Each number is 500 + 40 x the weight over its row's rms, rounded and kept within 0 to 999. Layers, rows and columns count from 0. Numbers have three digits each. The size before them is the row's rms in percent of the matrix's.

# up: layer 11 MLP up, 640x160, rms 0.094, rows 581-586, columns 0-159
# down: layer 11 MLP down (transposed), 640x160, rms 0.0893, rows 581-586, columns 0-159
# gate: layer 11 MLP gate, 640x160, rms 0.0995, rows 582-586, columns 0-159
up581 102:459500508553468572420452459472492474504530551520559527479490558470583459538514511455467553521545484518522446482498456503577530532426526478482432489513471429506509559541484473552530501534511528465467440508423464450532544496436570519523510478530546490519548508544449493468484456515499488522458522498421484541513528471442434495529476519490534398527426492520442539490595578492517459523478502521464475501462524563452468532500498557497460506499516520490513655462527538544473491510460485
down581 104:527432436538430527490485493497525463489427496474511528483523552521437509436429535521535515512500598513479430416493510494546585458556521459493540530488549513501532517490487481422482480479568473445511502322538488495530535525515411510534458468518533547530525519494514506546552479515448526523500470505491472547492528514459560483558504522540538542490551431498521440515478460506511484492446489483584469556530452560471530459479474479525469505508487470486520478491515422471535603503469477
gate582 101:544538432487509555523464499529566471458473539554503517406453499470603528548571529436477503459485504475590528493509446518478519554527455474428523530481447565522517419469518503558526481553507497509526485483510440542536537461528456474516469566517574473538511581547515559529446566526494507480495411539450542458417535466523533480547478510471518502519505548518491446565482510516530463512526448509455497475416535528531509521505497508493512558504528530519554525519434440540443521471442435
up582 105:461567541483515551471542464487558441532508564460422520504496450495512455428552615525512455525496487534422464471540477496466497484482468438468497513522454515496482494459546513532484512514502477567503480512504537445437547452568479503485467480523545475545546546534523549477513548512461523499514438461509505500506500502460520595531525527510526420432446529523468452449580539503535538515507442541569501520480450409524458558510530439570543540536545511485379493458505487540563489469478508
down582 106:501542527589519528513423437439555555538457544497556481564449505576568549564508506465515540473521441505542469543469548465553427545548481541512490477476510511489454468543508463483495460551544506465533499593517462487535497539476580467492489546504419544458457556512479425501454432429520529498530562522513436567498491521539481470489498451491529513521494518479505568494464509455427491468533531457434494473481538479416464444499521514495456436517479466421548550479486480521488553474458491
gate583 097:515404482506482430547523512520539496487491498520507473520502525519515526489508485552527468537547495472536425560478491528516538538560493430473491463490513410466525492499444486503567512490484476522499462470466471492585499543556473366552429402506484526439508548484453530454540500509478484460533474501465496535469540496542509536542480511549532585435541536528519498523502485529493548505459483611519434468463512519508487526518423498547533449494526478489422612554506471490489578418494460
up583 098:549504528459504482463527513507451492571530517640501461545488534505555594513513425511441534421485510537474474507485498503555523534536526517531499559563501483546507528500579535483493470486473436483544537504572500462499480575545417484585515468561473510461509491487425525493462422484446509543504572434538460524467469465522467522532472528437495512499555461500451515525567505540499542504437427514544489475410437508540428475533521496463496507502494483465494519513468530534535523425446522
down583 097:515425496520467507466591467494544531482519455567465488536478516456527519497471541495539435522548497499548525448400523506502512485528433514468531487507547437390477633489494464562526494548518494526503583622489495479476571490495533475466496534520498543588556520479478500534487489534482546494463491450491480530478522509433454500444426474499564478563448459479513534491507430502561472552469517484501513465391518462504487541524518519516540556498483479439499480432489519478532487446515502
gate584 094:509470403514480526547509558462488442513551446430486436481494472459501473516412452435543523481536515508469496523506553573593494504536415488452520445537532507543553437564436482491507504402549472478551538506475528541470565438542482449464530479568470484487466465514565448467479512524546471488539518501461477494526500480492482511569497494502476530487524496484532529398574539531527528507486456484469522502460554566554481518502599444503468486503513475502566501508493448531571477531459565
up584 098:521576508530488510517481514533537495502491500545443585500431493489516488508522474443521550511452508445512452493529479421592495538532506475497500513500542518535428426549448581539507479467484481556547573501549508536485454428447466476514503527475484518542567459499580470599442488553541461513453536390474509500528511538487563526512439529510473514526491483477460504461542479576532454525502535550566479434511468492490487475535526449441455414543511492484492515578548482449502558557480476
down584 095:486471473567476489532518461444495500550524526488485477468597515527526484553487517473430556490529532508522489464526546486483570435538524449520527513479460440498588529563549423498526512447517387518420495496493539493491492576419467500567503527507461469490610510437512482497456473429484524608458452472462499500492503479508457470526526535433530477549456550539499546502512488537512528496409457505546446502465519505505448484557440576499514539512476512522554453504470480524464537435535515
gate585 093:558564537467454447520494529513513483484498522569474500483387475554431514541516542452441481538489499471567523514492481450458499492491531533487432457423436491492495547499506474536547474508512448491520454466492390504528490486505547518468489509496482502520427487465420441475537512490508510490480521522474536519489526541529507533475484591430530560489462514467545489502578526437600571519529501527447503509527519513569442522478461434389464476511553486570508502551513515514524431413503448
up585 096:497482517504543492483516476543548490481541478456528556485528526542527464470480487560523563493435482448509488520528408492515458482479588532458595422451504481481511517557501505528457536491445526543518455528469509479464365503528473465503467483491480455450510568545514464541468491489566490475497507520472505428556441511538532581489491436496505525503473473615479516494497462483526456575497464475504532539460500525536562595408480518538546490483449500459488480521555466513539536605514552
down585 097:479545488434505486543560471510425478506439490447515561482462471529461518507495540481451500475426621490479443486457499508560468567533522514433487478526543468523516525563545523477479508525473505485507447441567463517512505561527479464461483499431528523633531570473489509479459484474514504531491510508542454577591443542566516500454469570534553587488444511480494501513515504464502541517495508512421464502540501457482530462431513457470457523535458484591481498551478475559439494466496466
gate586 107:453516573509464456487594484534519481504487463522491512537551553486500438491535458523563512523528530490587501501474519456533523539457532460511507435571514497550486488479541449458458490492488484502523533489544597409525605502502541543493568394492528517486494417533528564485429494497482500560485443403489559508445479521518626533470456478510507478506447535463595511495486485457529549481492471468503509502468475495532478510442490521516493451455500509509500438509575501466533480542437533
up586 100:512507481534461458512517528543482544480446597522517517511515546483501502468506564471512563439534539461470512474440439478479505477514443580446467558549541528535515465515452551518384598459503505491526505466495484497487503493481477465502503514454646504509482593479459491451544477484459466488580504517519468530449482521505430407473500494493556432498456523517539499506539506483498596449441517517471505491501540527509457469480480480493447563462500471511449546453485575518539477486573438
down586 098:503554555564450545505508499457472495514476507456493497511521466506520545478521482501507493576555499504473558529405516537575488416479464531523548485480471479471475527457419528546451487423458531506524382432472583537519524504480457483452513509540587558500485475529530497471518575530495459547576395451498544469433496456482496511534524540550455556504481558485487447441443482482525495476495496517489521429484476493485545482419465479555548533490509526420460440542541509500509507558508524